config = dict(
    num_hidden_layers=21,
    num_attention_heads=5,
    num_key_value_heads=5,
    head_dim=64,
    bias='none',
    init_std_qkv=0.0367,
    init_std_up=0.0367,
    init_std_down=0.0,
    optimizer='muon_variant',
    learning_rate=0.011,
    max_grad_norm=0.5,
    batch_tokens=131072,
    doc_mask=True,
)
Each number is 500 + 40 x the weight over its row's rms, rounded and kept within 0 to 999. Layers, rows and columns count from 0. Numbers have three digits each. The size before them is the row's rms in percent of the matrix's.

# layer 11 MLP gate, 640x320, rms 0.134, rows 76-133, columns 160-239
101:548526489463450503545513477561501528459480500482485552507564554500445437523518461436621519471501513585520470494484530523511585595469442497512462451546509458530587488512493547467469536405471536549537541469563568419472489525446461546550519555
099:576529528483413548446464472443451537544441489479477554547569484505541540587505486511567506503438501477549457527551455479517495465495511501550456492493487465482557560458500443506501496457507508531483529499579472488536427489560574519509528529
100:472529479499532571481488482545550505436534536465514496497500586563502517527511569489592519571482526400462452462492534505502473485514542464488494482495440444456581468457496504495383516500518439505438464523512537544526453526526477477493487535
099:520553481456581524544471491484516494510479523511500431566539467488470556483467478511441510527491446452489482500442585470534546560491486537542468564449535506557528483510498596520463524445429464504432490492555514473452466466430511502470512522
078:486479562523527500519474448525448504464445504494556537475543447511531560527495550466490529538558429594459493432467451494510477445444506501474534460459596463494495541534471505533453507558481596509503554583484564487477547422523534418502490498
095:435504537470450531512484483510518530505534484532502540456468533522401472558461481525499510492579467543579487574486431484523497479463539448508620511542454512403495453604486509475429473480549507432508581513482549526521464557479477425465441492
095:456459514494418490528449454496480476450390554480579509523509516492543528520572567538503455479507508546483576524492514453504468485472592572487510503487481453516449460536554552564480468502498454469481503466507465477492463547452497537455422556
097:498550440520501539565493429479511525446533498548472487520431444509450469577493542460408574535535514491506526506482470529541496505540520435552475514487450517517537520470555564490522529527576467468454540520495488489545527494495488497495494560
096:520517537518571450459477558539496499457529513523516551509532478477496526442461434507447507530512584458480508538482432527479477482473550536407522480623498546487465514594535561439491504497455499484476494535501529469417443520474523536497455438
103:533565485504433480530482464549526523475465538486538478437502522501470487464514488486540480486511454509490495492551423461486510524498507487508527534539491488473517457519441466470541506502437454471507534535457492496585548487513586471427524504
099:438562519484484499461526509536456515495520445463492444458498493484492509487584524431501534506512530488470443493499559467480484481511472542511534500555506567526448507418511534557462500452460454542524470536507493502528551464454435561496498508
099:514532515484463467445430615514469560510511485476530460537530543500415571509485476527486485555410512522424461557510514482486492517440513554451498419587532476511558482390515506485433491515511559556536482471495502483518571510476518554502452607
101:483507581509508411568490525472492422439519389558477544512490526440566518531547515452428543439485517454534506533464465560528537508454459493531536511466511585428505434516502477539552533472520470509523498477441488515552466492493465484516518410
101:529485519479490532417512503496486515515534552453448457553468582567572500509538502455488484515518511537492548518459571508515499496491499438499438406450453441570499503504484498482448592519470520573540449514430510500546515489444559522558442482
100:458537507463401453505502509490464483442517526555523516510461455512467460493480461476437510499494487526499523534525489533525528544562525519448541529543524610492502575463513485491490453506485520495539436519511504547565511520466491494471497474
103:466533550511483533499459474517485489480523479546487439519514492516557488475534502548433460483519530506453505576552516515589458493480516474498548528490522549471518499530545495490494395520528465521456487467457472533517536445528524490538548542
104:504528463489539489504530472494464502456447474543463508467491574499456529478433549454525477458577534508504504477517485473524435530466561557470525499454513545481461480484528474455520508560441456504470457504506444587447536497470433518415519492
102:527531501487481509553488522456537532461484555468540529542564440450461505513453521445532520517526538540553471497543457453476527538523496556483504510556553596514581514509524521506407494541460489451491523505451529500528486435478589517473564564
099:592527467554500553467529493484489447446613506555513514497566497487510531530483531468559482540483484540547535498531508507562503482431507465560510488491502582525469477561520456532468502559480526474531538523525442487518525513438559457495557439
099:523514621520515451446458475502460468424514492509497417546547475450568474490524494592491465513495494540508491489568494542503449557550464472484495460496476477454549524524545454462507523545459518495504490492522474425564516434442512520507450567
107:445507418418466513456517505440487452451442457444478560449507536512520500514481447439485470474515521561591512454541449523518430461516570446572475487534491470391517555469486456521511501540416518544524564533449443497432481563504466570542513516
098:500454464460515499479476469552580535512499554561628500513469469546500530498508521461528490406442600490490599597501536453411552496532516512522545542506478491495510490440513491472441528464487464507511555556464513558500473476511601467475497560
098:510462490529479508499562511531483502474466532533575517611497534503479497531445490465509480525482452443492489490465484432386503518504598557475547559413509526449550468523523582498465465497485534503555511528470533454458411500593514521508523537
104:526515512549496533507512527528496531469541497507488547532460530536502514536523452453484493562523495561499474607450475462469523558471457481523567518487505487480486541608517546496496492463537399547511507551470511462532486536459491556516488540
110:502532469476497497512411448552530496464480553486497453540595521492508483552494534513508459411528496538481541543526620528550436450528489507475501475453484444477474454500488445537470520545454429511470495472449485438512517496503467485456493485
089:470498486516541539460358463505441586523521512461531417536479520509542490497501483466517510516464415482467485541469414413540478501556430564512492605464482450502519476491511482477456473502467579497495426447521479443475466480495579509485530493
100:508468482517506519544539531599508480545524536526519536544506498523537530555500549551492468489529439481551573442567534495477525589486519521557494501477478514484516528490503528534509460505474468521503463536563569517503491558500505449581512528
090:576486580507524522513412447481469501474531483541552530535502467482511410488523508520520481500501491463507468462356508537534562521439485549550452524561528396474539491506558558475515469496439493524514465546517476572516431447500474494495503483
102:429510546488386519532422520518498524547462512558571569484491504455460511496564441456517452547469551513469497496483524547517484436470538521518453480506476533413529512513515492543546500494474410581540527455549463555504495518519532555478524509
094:464439501422500506566453529509498450497547458523544493431464515546473496512553446494446479513525482510543501538427587468538524467498480504460542546374468496486491479478490485488517499511435543521507521522497457493523562487506494461532484497
093:486534499468436426451528512497467465500504443490493542520465480489531467464515577501555479465509424493436498504466544472538513484500483549512547531464513514410560490500511549536493481515515490535434437450528557526539472492553432475495489436
106:438552557467525519515563491495491503505471502503455504426482476496553492454536481500527531404473503504494447453568436465473487465547547512432520451543450494510513519529491462534432497523523445506436385494482510499532548442419500561437465563
097:471533549485503428539564538419474520523567488556476488428436483547551490530478457517488499581498515485478443543537491535534489429398490476495470441494469499452545538489543502530592559484516451548491441463445483449517488587497482538589436511
101:550542470455496533474525467503469532545470497470486530506466463468527487525471494435447512434551496489537537438567541455601475498527553491471578483487467476439545544469505557490470545539485543538552503480490398493514530500452538532514504496
101:435486495518492428480542465481486539499480561550526548570483464498523513514534471479515490496464491529541504484519465472470441440462573460457498521462525411519506436494413533482472548517490490550514543536517518475459545561557564488434511532
103:527493533484466555508555454490517559447473530527458451505478547506556501529490474466482467544416467518465621475545499444529461511521548533484479424448529496491453456510582478480544452487477464500448429480495488540482489541563491468480451448
099:537433541447492535483563520495468558463453496458517516503490464533485493506480496402497523487516392521543541456530505464488398544459517537483439517386508450580516508524513427513541514517515436457505436573507492455539442529512533495437507538
101:496519539500539553423501482523462491479488466447530466513513558529476492548486526547501458454451545524561487496483536582477517584549439500547548470532498529503531526452506535504624486463502413542547466507549418441538563524458464521507532493
105:545549488463485411528511477554462546559507485480460494548467514548562532499499567481486536403602502517525506466472540538486471546476443560489541484538546476501396442523520505464538556482457481519478541523508485526511508462503470511529443451
102:615606465441453566518499488527490535482475587540556448485461497471509529511538549462499502466543452478497471570477493472494468568526483534476504485458536484474450461450412511497444436547449499520468456522503527490504488495510522594505523560
105:498503550583524487506505440517547480524451466483425501454520499502582533569468480469501510491443500512440535479433469516493481493526520489498502519514540477462517460492454444533492537467481446504504504521508496452541547466416475499529587479
090:468585509529462503457516473546431604510516537536423485468520516533525545444548483473545444515458570485453433536465505552525479528498497484579510531519471414487501534437537575470494505519518439508475558521438515419596506548486509571497492560
098:482488506468535464496521467533447469482519525421487581492454525429443559527504463511552447466413491491497490499489452480442486465553521481543511500465543509521508552488451364540532436494513492538535493458502488519539457518496477537462499556
120:478515443580471464480481506537517455523491457570558492518491491456542425520445515501470397485494506509501481552509547452437505520484518502561557507547554525565463521472480534513499473456460499621496527561519457511472540467447489480507455516
096:568490541520562444422575521476449567472453492542420552443513529397478476466493462503517521449510393421520560516557520498498542581506461482526485482500530494456492428494509512467507540527516470483516516451428539432539509507546518493401502479
099:471491468491514467479506480470479533407501472491493475521523510503549516494554486493575415510539477464447463502480528440495500496450501550491462513474515468496483508550461504580497581448492553465528508474560528482477576553402487497530456523
084:476506550546481602488472455548572510471529499504451468455505486542454545449517501480385468497504477499497474570483499484520529528487449555427510495432484474520465568513474517492476476460507536396453583469513499476466446500518449541486457523
097:458480480586502537418545497469478507509498522481518553582517565555558493522527515537397522426452509525529512506444517498494581472419545438578496545485508490487528469492535490515571490459483544506529487475452500496458494519502513450525465526
101:483514481418507477499509439489554456495528510484482502439420503578475520526463526501500474505532540537547511498527548496518457458504476394531485501497506546509474502520563495480480464458547444544468515495490497457476531484436462476539492432
094:447526442551454610558456433494500538565482536513569566499539522574496466558520489489561482504475470443474514481444494535498572390495544571453482475552521476468533454522523454458484548452476533517535504482496524419504443469482423504572600546
089:427534496495541453526451513531489526531554485546526462503520530474479485490520531468530526498477480466452527500537537485504506573488589566523511434468482497434524512461452446573463516600484444395484427501607454464546573504507495554499566476
102:503457502481461467493517461529495483547485468467494495556459549491523468425492477430504461468407488467465521490485495529432504490532536463463510530560482510475545504394495537514524534494592527614541574430532490529532452571500487530487470531
102:464513511542551480600451452515496552473506490497479556511464526496466489510499513561439527438465456401466522495563494502563351503492482449465504487460462514424530512486519448513524509529463476500599461472494514602565478494487427478479533487
091:496515476531488546478518453470473523502408515486486569462511459455526524559450387490566407490392474446458475500547571419555453584490493565530492508469502544430521487528539501505579506452484472458497537535511453481471533476530464470536504531
099:556548575485526464515508504527570519432493553474420587555436538495517494461426519476476482486422451488472533477475461443535581520495482463497520485399521496403535428506512504482490524485438451476536461592501491477476458520491529480540545507
092:500489551548491527538509552406515538540482442507534523536516511470536473415507502521482446516470474495462528462483456552490437408491544456532535420547419468459425493556557520561438495496503476544485504446509530500574409519485500497492522460
105:445527499505541550437530505577508479506490444513507507497566510519476530620480464510537519479536496443503502494557592489481589478504587502521509501469567475470490486463490489454468414465521465535632482503541522474500450523511517499528523504
107:490520515540488548484550496513468489564506522515544511491442496471533487385534464523551498457502545449527503396503544483516478477549465547546476403494504461443474472466479493469588444543430492466451491532575562505544490499469503510486500499
# layer 11 MLP up, 640x320, rms 0.14, rows 76-133, columns 160-239
096:581524503573542485438434545505478464546504443491529508558565524430514547491572483591538519431472562448529503550542520569530494532536521455450459490542514560525544541519572510536528491488536507515529504560397476516466507569546460465500507480
101:565446586524483563511589488540470517486517479479506487556572452538506537519458570496485483511473537478541448472554472432530461508441503545492493468582508465536511592441461487518501511516530431482508494482449509516474444509538487476546456540
099:544502576507469548550504453450546586522542472458480564445440441447480512426451529461482500481551486468505538497585514533457453507513550492634536496512540486513602508548496428480510554534440560504452443499530465500472482553524497502523550521
102:560468514477516568587558559504596561504501527554540532484444508510533504489502528429554546455475442489515505498488466498472525509493483497506492552436484552519528518489460525503520547505479517520481526476492460540449429467509484515568479526
083:429491486523573487532514517511509473474453552516546548447476518420527542518443447520521492492501440497514429494573485568482433527470495521461407420540511519554528499595541450465465449495483585450483573480503525406520500488551475554517458495
096:469558549458484386535501552543447515505542444636545539488464430550464507501554449520533523491474517487573451529440477465507499473512521472505531459510480508522483501503408529599509526516482513442513553513462510524523431516474493503480488592
094:470536494452505430486440512495453480506493525526525544522546532538466484444593551444483483440496435425536491564492454523447557498440430514470487492552453481514464475499491385557457458535522462507553524590520412513476495552472453467488496479
106:529484459522483491476551517509509499533504445543438504572479455559526472493468445463414502526491526567462470555495460451515504467434466480502497427525514535481492512430498531490445511552440526528557494555524483500463486425509481508524440547
094:510523479474552451537483553540547522524516539461510510456547544471508555467486465520435514530548501435526537518554455552499533504538428514496584460421531488531460524532454500518492466544549486489478499492507486467529448489460529523539514512
101:514472502510550505496547486539519525567487511533538467575485489514460503507417472490572491544518528517449507516459490476487456519581499496529495517533419488488516592472533457500432540558466466539496585423497498558450501457467516482478578505
094:583511511510483505515546461464429512434506526544481488498459531549447516490434494463561466499537439445421493487581504527479469479513529431435525527496461493468514538503550534505500399494481502522428518443463535536470557531554495423477540536
097:464485586527484536449533563510520462432543474468391538504536523573492529553449470458522550549510553458526514557489499526460532558499521542527510493515483466530502518443567448443484429454426587473594424562461511507515528466576509523537483502
104:439514448449544525532513470640533521412524517474496458407518501523483506518498550437549445541489573484499469474523547510548461512533450550441473485485486490460472463522521489488459468453497545428543518460503513479456516535433510448447428540
103:538516608557543552535522511527460566512432449469461522551505509489581542423550425508513479568476464552466463469540524500511450504464521511588486586555487478465388460513455475456531416562523500450468501512489454470465468557486547537486476456
096:490535479493503479471504475528560540515461516534530558464550483528408445508500504479422425500500492519458453442462469555499529551490513545481505498526484427517509413464519463468452512504528519446576533511426491466491507449506470498436533406
102:513502490564536493478461509509525455543514480496541434485530510434542515503517435498446528492563519536473469505499499531566575478504529484493522563464481502511486562492461563451551504480555566472538488567491429504514459469447471561469509446
102:510455531500441496449490542569491526449587454504550512444458517485580499516443527460495461547535475567511427496427537549519500550445486586467517446476522518496511473557490460475457523509436433448523589473458419497481407426500493441501492413
099:472513603449494515530475505520533521460549481457571527519575521544546485533473483438498571495513512509509503514482438535495553451526565558494594457541498492521516464503457486519482538492560453534466520554515494562475525569486538515488577481
097:561490454515479531537538474453550543428517458541573473510393513455488510484552459493393457575606507484554605455485468597453559505432523484500503554573463464499477551564507501497563532524506447517421611499563516512517586457445479495550550547
100:607425502502483467517443545527505510471503487507570485543585445486571492551480512547594559509464471466522520567473526586469465489513493465425570530498538432539495527406379499463468551524483541511507572557501440465570448568453439490437493518
106:419543461510533504509489540514541567525595578544486462391531489540458571582456492532547501494524520493451478553542485496540489487508513449540535507558510541496462507449521513526478606553517478537490489496512489494464496479486426442548489501
099:521563562576492487482460554460538548506550547471481559496532506555505500491467526522475496484532511530520508479451520541467428443531492465466468524493541451598540474509463515490489458532503529491525502547545395509532478466508521424434504552
103:472525466508476506564463438528431492456569536509523537497443470478510482570463445475454470517461532474509485560525466433456452543433508449424565499489567472437526616560543561514431465519483545481524471528396565525494451563554474421520531437
098:480495515515502516457513478470481469368497493547532586539437524536576504470469403515582554512467594425576536545467480553478510571546450489468459491544474431529493526549444560428493459487456518495534514466481482444553530494470495420543535532
111:555470599497470533451483559524517542590494473562492546490501517370517482485440517534518499438509486495583476465454466526501508516484494512582434464439545526498467447516497540555530558539498509490472480531593447459527550477509511482506447554
090:498386416560482503529430476467467466465492469495479570467509537466494514434539500483497535504588500505500524438531466502320543502516404479515456527546417516512500451517502424542487507505493470489528502515478560496493557511489513518562531555
104:527545488453524578455539534496575492543492539483377584438535509441509535519489490492472536477478485501435481500445538491487489504471535501509526479508533458495464576433459413439560559446485522539458523587526526486468442488539446487541483475
089:519556409521491526547551494461558484479468516445470476489486550537520477510463469547483465543534578494440507468524575545514512465504515476580477456505491557508464516469515550534464518467563561524439475417547476506419493475489484499527487504
093:531508420458573435462416525515428455579530456447479567540529562501496520521480470509534474461473427551524469520442522462491526499543541492560491540453458492500525449490622463442496517458440541350480440515527536561552406531491515472441484522
092:518467474556523502591520562491521512449541604465473483548455515419484513507434561449555511569440490540482512501479512470511506499461535521461567461587521524553587445490488536501570612490561468494396531460517483528508524467441510554486476497
095:490445562489515555518570475517597531473476534484477475505533478515490528502512445570469508561466560517527434548557505451481474516494523485506492521461468485450538558519496549489546501495487534464486580489527511516504461449457575528522478506
103:513505403491498528485558452531446525472530491465537511430521567504506578444468475440468439533511510592526509477451533432552508519500467520496575464460453422521495472584498519455481558586540476489570523462386526504491524542496555516482499536
098:504510440501481543486483612514491509519505443436473472546568514490529475468586458557494545495510513511473514539454455478503425525528493426436547412466503563492520545474501481462505443527486447561491427511513534492520503470481562630471459495
102:490531526540435565496545512474498547485499488504485477555439498505530523578437533496461516428487543533488467473455439474475545547497563470571498495517549514506500552499466526595517453483449528510562495522475436585518489473492473538531471527
095:480531519521535480523550476536559477463485476423502435553509461504383504511515442560592433508515548543456457523534527456418517553457510497571451578524532536526519444531532539590495496479520465513509505512547485498536503528495533514474538524
102:561522471499440507537499513478589561548499514492455515476553487471539495532464567516508490547593522509467471530438508497463530558484490533562491485514497523555489510449487465486475564493443498419464496464522461553474532462459595576440467485
099:513575499527495461522496514438512495527613486513495521522491509494533567483523592596506521492503554533516574476517510551433596475530482387478454458531462522439549498434523498462538522495546515568461497498431488489482542592464519534512459486
101:529509485479536523469530518534479468514502535483543445556483486574479412563435419499570482488468558475455522525525537517478581540480495452556503523517503474462519498423457455557463509475520462504547520513533468496484540528451513526545470465
101:511545536563404467560532474499463576480545543567488522568498538502530531483525561514463502509545481501470456523499540450568594490501520609505528405496515466444537504522469460473500509494528506400501501513498480510512478446469480426454491437
103:534491699475481512440520490494570520458518492518490527477501443449490533472499501517481482495486547542518427563501501499490574514503533479506541445499518458488534450555471557500415528499490496431462536483500518523550526489499560521534423452
107:497455542513541459543511494553470536492510436533560463484439487484570517544473473450529545611487450580473554489453501558519526492533496536479434568440470516476543440495526489503562476475435505550405454566517506435529569470519494452527577523
095:555554456502538466486484522533515461536525488452535449548515479513480519470478479560444509522500528473480530558461522501501477475416567485439543511523573497475570575488567421495450490546521517495526514486549522572479505494506508509442468452
100:471423405542556514576503518493478510558500492559492458427529558485544486541483493584495469467583539536457511545481464465367491516541508482527531482491470555535478588495490587538529515531561543513549512462481477447464493514472452500473527436
119:537521543461440526502464435474446468492507458437541556538602440465510474500526542644501499535486522538550453462510485478487536589550484503448482517513520467440517571479466465471483509496528516464519516428547477476538491478572514540466492475
097:555543594461527526512484546539543510502533537462512514516524538505466476437565506562477454405500594529505514471459480559467535469504513536470547553571588453527458483474443491518381549459486470518471546483431500466492469553505474541509500512
097:558555490470508508520463480464506479530495588485530538502513517493483493411427585522469555537427588479515509532517448525587530434460449519498525524497462497457478517560514537539484514524494476529505527518532502503515459535530484523532492510
086:524498550536450554530548454451523470466437494477519488457517421544544521489507517559507493564529475632536494499511499524430581441484477447490540528474466531478428504578485466528470485584483506469498442481473476483473547477517496505500542491
100:525506543488517470485507449436510558420552448484489462545467460513444444461534532536537503476495505493498509516468512493471501518490487487505478422519564525504477534533425514529487442558528496491481573528516455510534496461474521443485518506
108:504475527469454445469489476442427550447554477503440557472472521443508572536535443499496567521471472555436498467565565476557480519468519518552503483477496468487538484483530516537473461494474494465521491498476485450486530549553505471487538556
091:614466467433455557539492587508537517484560510552488491479456510499573565445437498552503488488511473436484495446486557457527556455470515511541469581575548513492433556460493510568504554498468473492460449478562437496457472468484458519563472569
092:479493476516447437538544456393512488456507498572494411529516462554489529487459485511506561509480430522557449405505547496583516449541419452496466569527493564508490587507482456463470468522555451494494460472479489528545440530587555544471503530
097:566478524476512451540503555442503444501521465502524537555440505491556558490534512492512550426491478519581447549563447495476481518467478548516534536477466545510523524466556549490504489493497575465518544461530482495540532502509492550499469513
104:557569500485537543451503522575453478475435473507495510508460507517495429476547528471461519492483439459536539503420514472491586538525536560489447559540525584507501521541497537554554521525477495563547465468460402395517552523525493496511483549
089:480551501486537482514515548527552526505535542478500529394462520527442475477490510498513503517483536540536469603558473489443423396456450477488542511591476490429543491461555560499411534517531491600529516547509562480451533503467541527492520490
095:462475526499481504537543454506454495540483512457505501471510533422513392518594474551526490599493510547475454440453481539557482460544489533455576593529532473532579528522520473614523474541526547522459515525490488455515475515508535461531399505
089:468478475504556455477483471486515534486485407493500546450514446545573549534473496455509572587517500528505477491476552558483498553488533428396479573501524440450522489515477537565533530543511513475435578500479502552538524552479637472476525456
110:461512489524470510481508546512528573494565454515449495516548513561556485629480545589503469493451523495506440467494518489493474534468542471546497495472467553529487434474570527492570498490527518569551525443554508515483561466472487468558507461
109:514607486450516487477509512480481532502482480488491468401570546528460550490512472484518460508529487569564444465510419478485436437580526386378484535509481483535524527461531505468524488446505521523525561534460562459521524477557407481541469485
# layer 11 MLP down (transposed), 640x320, rms 0.044, rows 76-132, columns 160-239
096:398456584446561450454518424451502468496555464436544508510489449500456534448511496503427535526525473524424491548535467547559437428511528505532489516472481440499472525484461468550543466542521445471575500512560579492498492478423539498492487450
100:521459450448465525486464520484532465414426458449538537512464548413566477502654498475461514563538513412503520480472574542478481515473515520425490497509518436568490509534498479462600472544522486510473541576432507491438498508545472460506452550
100:524436495467532465538526483462517495498486492448463516540450521471555483450513505507457488461545457513429536452454517514542483546482434578481550513444521520440476535476472508459505535443414481517487415535534536550484586521559460517503523491
100:478555531528453551417441562459487475538508449512560506525483477487415517468453477455583548573494578485521455495452500526509477475535409522527497515465558526483480537503537452479475453499485483568505533444502501570508454485535469510492441542
088:524560513500482492530513530532483445559465433515479462517534493524515413496495524518482429482553588484464521433500566463539492492541533556526526483469431539413464492452462484528514581537512509526483455463516493471459520497495483525505490519
097:418443530517501445505454501528558546535498487532499519566481510506464524609527482473569526528505585509516503586488437478579555495556523418482461500545519463500542494438509568530427444446510504506509565509498547495537452555523526457498497500
098:449471556472522521507471452467517594497509527506571520545446536514490492518513412421498500588446499478523548496480542482544468516543445538541431595527571478481460449539472552479530488502519565520503470456460459463459479528517418528486446486
105:484576509485486502450459526491461535481508531568427508530513535472507512488531488522430443575437496547480431503515508591425447448529458502570502557480553516502471530496532554415514498576451474526530509531487489580496547447491398551472454457
094:530544440544437469500517556534449512509445554532473514445563493522565479464502441465500498488500488490471433420527541471483502508543546421509486478466493558405478512571484439475493527453540490456485503454509487502556453489472514521469577522
102:544520532517448556515550571514535550579487567483529523487500451554592548551480420429481535478429537470477528501467517474471540518536501461479498527460542523506470517480483396465516518533483490448450423503489484569499479499505486522509511522
097:489437567551511512528453412432489523522493532500567556573469530548477524497489523541529469496544455574533491529556497467548515469545465484516441419479556417539583472496453485553501461523463510495501512487569501507492529475452449526486545551
100:429461548502496509540559503503522539497523504406527521513573547419504464507507482484443490556519534455514520509493518529499470530480524529521534530560482524473482503467552444561449550499504616527555427484488547522462425513505501529568517464
104:518511427491559465483483513533529513525502487531552521496523509490389534521563504454491536459509476543489549491501501527527516455470453540477480446481552484483474487467541466514501545463469432413459512438525539481441500558526522367466500466
102:500556553420512530529529496496553519444560545468481457508519458489569525497526496572485522464483512503490537456510462453495480528532494463438452512468494561462474481556466515495478442526475483413497393424469468508500409530562524467441532464
097:522527490541473472424557485497542572553476502484528491483547485603424528536460485476493516499496501521539512513426449510492478520433514487517558435499532567480517468521545517575360527504497485535537524420515528590412478515432500494517481428
101:468500502512413493443538532526536525503424551508571470481514500453532498472554462502590500484540524571457471490525494552499530492499455547466450529461538525548486500489497482468521491513492512514509528472484556548444486520484472522520487477
102:554394480503488508545557487540468526442541521491543458569462561475485510557524538467544469484479516518516476519487523509447558485451506468597533498518523501456527501567520514574520556446485514455539533530499529556545447487475582491486525527
101:486463565475492544521486526486523479493465431451505627513495471518469509489463556436501534562575514516430577435509509479449530480396477543557591502534500434483581562508475486467458466530567460488514553522602398485494480506475537489489441521
098:422569467515455502523479469451513478439470453525469361549504545467500443502557469434540513508483539484579505413453527515544542448481496564431513525498496398444537517477502530525487485520488509459491528454478569502414494477498416528467524479
100:527447527524506483461432501416467467487477450480583494582524422524456528512525519565496515527532523467583462509541510472573495467472540427478497550560517484576471476522444455471473534587520488509463553528513484507539475462521475532565491496
100:479486555459528443506502475503420543609523480465485452555498506548452466513535480470488498510369484503516490483524522495612554519483525502466511419495461526479483461424536337508446510507453583504487411437506502525495570484565461538504487499
093:538466551458420462478446510435515541519493508505485508508503554531520453476481512455511513476534556572483502460491490443545486455475468463545502572464545500470471498524502530517509529450564499549581563543517464546575563517490414476489492486
101:500506559457558471505428505507568450464500492437422481505457406539516506502512480498517526429471455419478466451510513516522478536490460504519490428567564474495588488484557437488470513507465482536412425494497531461460461476512467394506451500
102:504500551503519495518537437556492517546520430539576570515514510469578482382438533598476484518531543484478470427479491565446487542526477474467522472523471507529579536477443428612561517469429571532514539546486504484515476468494548490424459426
112:460598617456459507462365410450465543495540537487527500460530562485548482534490549466525487529563536445471535473415526487520442512466533547440467528487485487525466505540480478447464517571433495426542525509483473479519448512488477537513435529
092:522550567541491550574541490583463474555481554550534496474513531524553434526509467498451449524484531482543440509453570501507513582450542531503479448467569537520509515471486557536481516509470488516503491510501460507543499474466481504417468555
105:529513498559465481421543533506541452469462480503536493524519455514435489525439441459478575599474461547555480547441542513521557513525488497464449485552489515511492556511411506497410507462454442517500531455478487458470532425479514566535592460
093:458497554526520554505558579455537528451438506485545511454481550550522413505541495528520469508537521531478438525476499501494517504520468485574451421488529487516560544561552488472503503514538529548483495483519493501423466468553497510513521427
097:468449469450495549461467553497482541532543534537521475409491472573436491501467480413453516488537480533518467546444468516529500514491487489506522484504492420514508462533450462514513430484475483469523481524539473504539513506522519478504586507
096:511512465501497539597504489430483529531506494463527521485470532524491493490469467482475470441597445421497492498446530513509518489430492432476498514439478488487409533461446477495508448478494466421447492464514491448454462578494474444465508497
097:499523542489500532449492510516513544512448479507495451436479503565538521561478570557479493414543561470479487476568499478421508516489539556474514394550476426424482485530513521520477403560466501487458467426577492487530552587499482549452546459
103:418506476442566507563429509475529543465482520509460542484551518561542526452528480491497469539523534513548545526429444449528487572473486516470542471507502505522471395443515514501472509475540517496533447464446466449526521561447505498500507471
099:424590498533459481491496527566538496508525476474487479557573568464551412457538501517546453524523532520489416519493561478527577494544495534434497444474572474458484491524518479479495535515459454566433509512519527468498537528551486488608424540
103:519467467555521531538469586498489495490470536515513517538508519439491424547534449450481476532422492429476507506465535475460508564440494512536482481527506506422589486531497511508444474483458482462485514540509498523457477500494457538588478487
094:471524560505470511608555498500516513541460508520506547515591488490509522545531465520462465495501501569457508544530541459504571518488516403467503496435536463557533484501444509545594555519478458496447553583507506490522539435493517539472487494
105:522454466456510546491551492506523594478496474468552475446527414440551449489442447515428481591511538524505528417575543422500555471464577565503516521500494518444524476524497437503544553454400438438539514514507479550523515575484529522549470480
094:494489500541519463529466480462524500529452523509521406554508488497561466534497495489479475507562557551498427455518529543480469422431501511540539485463571502523508395452495472525444509541544470544530531535434529522519544569464517470456487519
098:452513510544370552467492504497547489459517512488484541507464489474523533510525519514499522457458497495501456491533479489507537426447537484480486466476482463545504528454552499455460500550463582537474517472522501647491514461478530426529539553
098:466500433494556396575464519522478437575521487463534423524448470497533466501518508483448546543541517504500481542519532495514512474475554487503436538495491485471529517555540470487484464472590450454518492510490577500461472563512470468517539513
101:481437537534548471496542477479544483466469502489438510494500464460539536517491484502465482478451566528514520463481501499424499443407475517508540554537492473421453510496519521480465525523474464491485511533444488549458458564510479464461479427
108:509480515515537539514479522488531504456534506577477554477508460474620541517508519468492510539520452504436543456524491534519571536482457533552491569509489409466538528520512492435538510479528504481464573495472520519489528522512516410462539481
098:490492554518454572452452564562519497576556536496478523499537496501500484438578505514522525509534494528416489520452490497528499512494472491495481457455468481520533531504536476422473469545512428525485505512534500445513496514532493437440556463
099:524575487500457579480472520399452553583547549509453484435538530476455527511506568536494425552514433484449393535511459497467551514463469501474493405531403536499551547532505488473499531465548564509460521453479548516505509455517517456499547486
114:569470521474488544560552525465425530493481477492559506493452509547460476521566482517560560497510494493539506493536457483578459482547466535435457470484516537422474469473489493524400513564483474404546558497537532475540445513503468517454480516
097:427529481493507564485450559433528484385516498485492528542540563487565555497476478442458505539516493448519462479481550492626522496507515483492483496496467449391505522457500518526525535500584485506530450498452541447562489461537517504500459500
099:519529485483431407549449392492545609453528488525518508423500556477583508556554515482510476511501477528554493502507495481556574494472495515524459493441522467475506481541517468481566545538496477584484458472502514481473577441514548537522493531
095:491454560432533523428502448503481458523539468475603441521455519493527465492472507497463472452521415434537483477504492579445502513464476499489475507465503466561442554491540502554508453484501511537477593490471599538514453445572445541496516534
099:483541515453529444506485460558432506489463544485480500432551483509436447541490549441516513516441456501471493546482463463460522407516490474520453501547492527519590533579533524576521525575519502539450473522455476534494548493473506530482453458
106:466460463468476448536476524497532549438475606535504471497495481537472509502538523477463573490482502521517565544534479491494512486440453596556496566487528467557493480493542544522479500564563499511458582487501560491548522527469504472453527505
092:556501610436485498466503511564444491494510444496485483511522451449496486469515439503502441484463523528494490454464508427467460541441452452516562488505465503475486574516545484583526495556443531494482466515564501636559489526484537584441491471
090:483534525521536518531500527449570485564526512514495540535547462480445477536456522527624528472500473547473518460487441563425506550530499450552490539476463480559505521535503482466495484517515548501477492497535555505462485398455588513526535480
099:462482538466517508527438505509461523520480499481525495464502562502544578588468517519490553497517487485523479520579530499485558466449505434528519478374491499553536526465530490486520463488534490444526530478546526536557493523463499545492535443
105:523460495550505524529461475535437572492492522478499503514539485477484463478458499532568581502447568446521464486541474477492523584500464452488495585484523567521551550482559474526552495553571512500509510479460464471534543550555524468485544489
088:437540457502512537506471431426423495480480479426534572525495499596501508515499504457444469521572489458469572435452533551474530466475516476477501537442461460569431493472515507541613472542541445493450469553457529494591492490485513542531543535
098:491558426525462523529533576465553467506469473404460482456497562502455398441485528500437461476515508498466520475436560538423532489454465505490421462465557482463462489528521495478426502511427520515496439559544499455495497496438539506506583456
090:551548525520458519436495518496439515507552517489454477477474483507440494467495539514461510473446451474544511481513517459556532537478518548506493549474484468562462512468518518512494512527505508521511445478486507530474539521562524427453452537
108:558464526516456497467424439470537544481508489481540580552508449465447490501481539538564529461451464515531488442510500516525479499526551478490486482470471490510475461464504499512528474471466486559546546522524557507584548466490481477509414515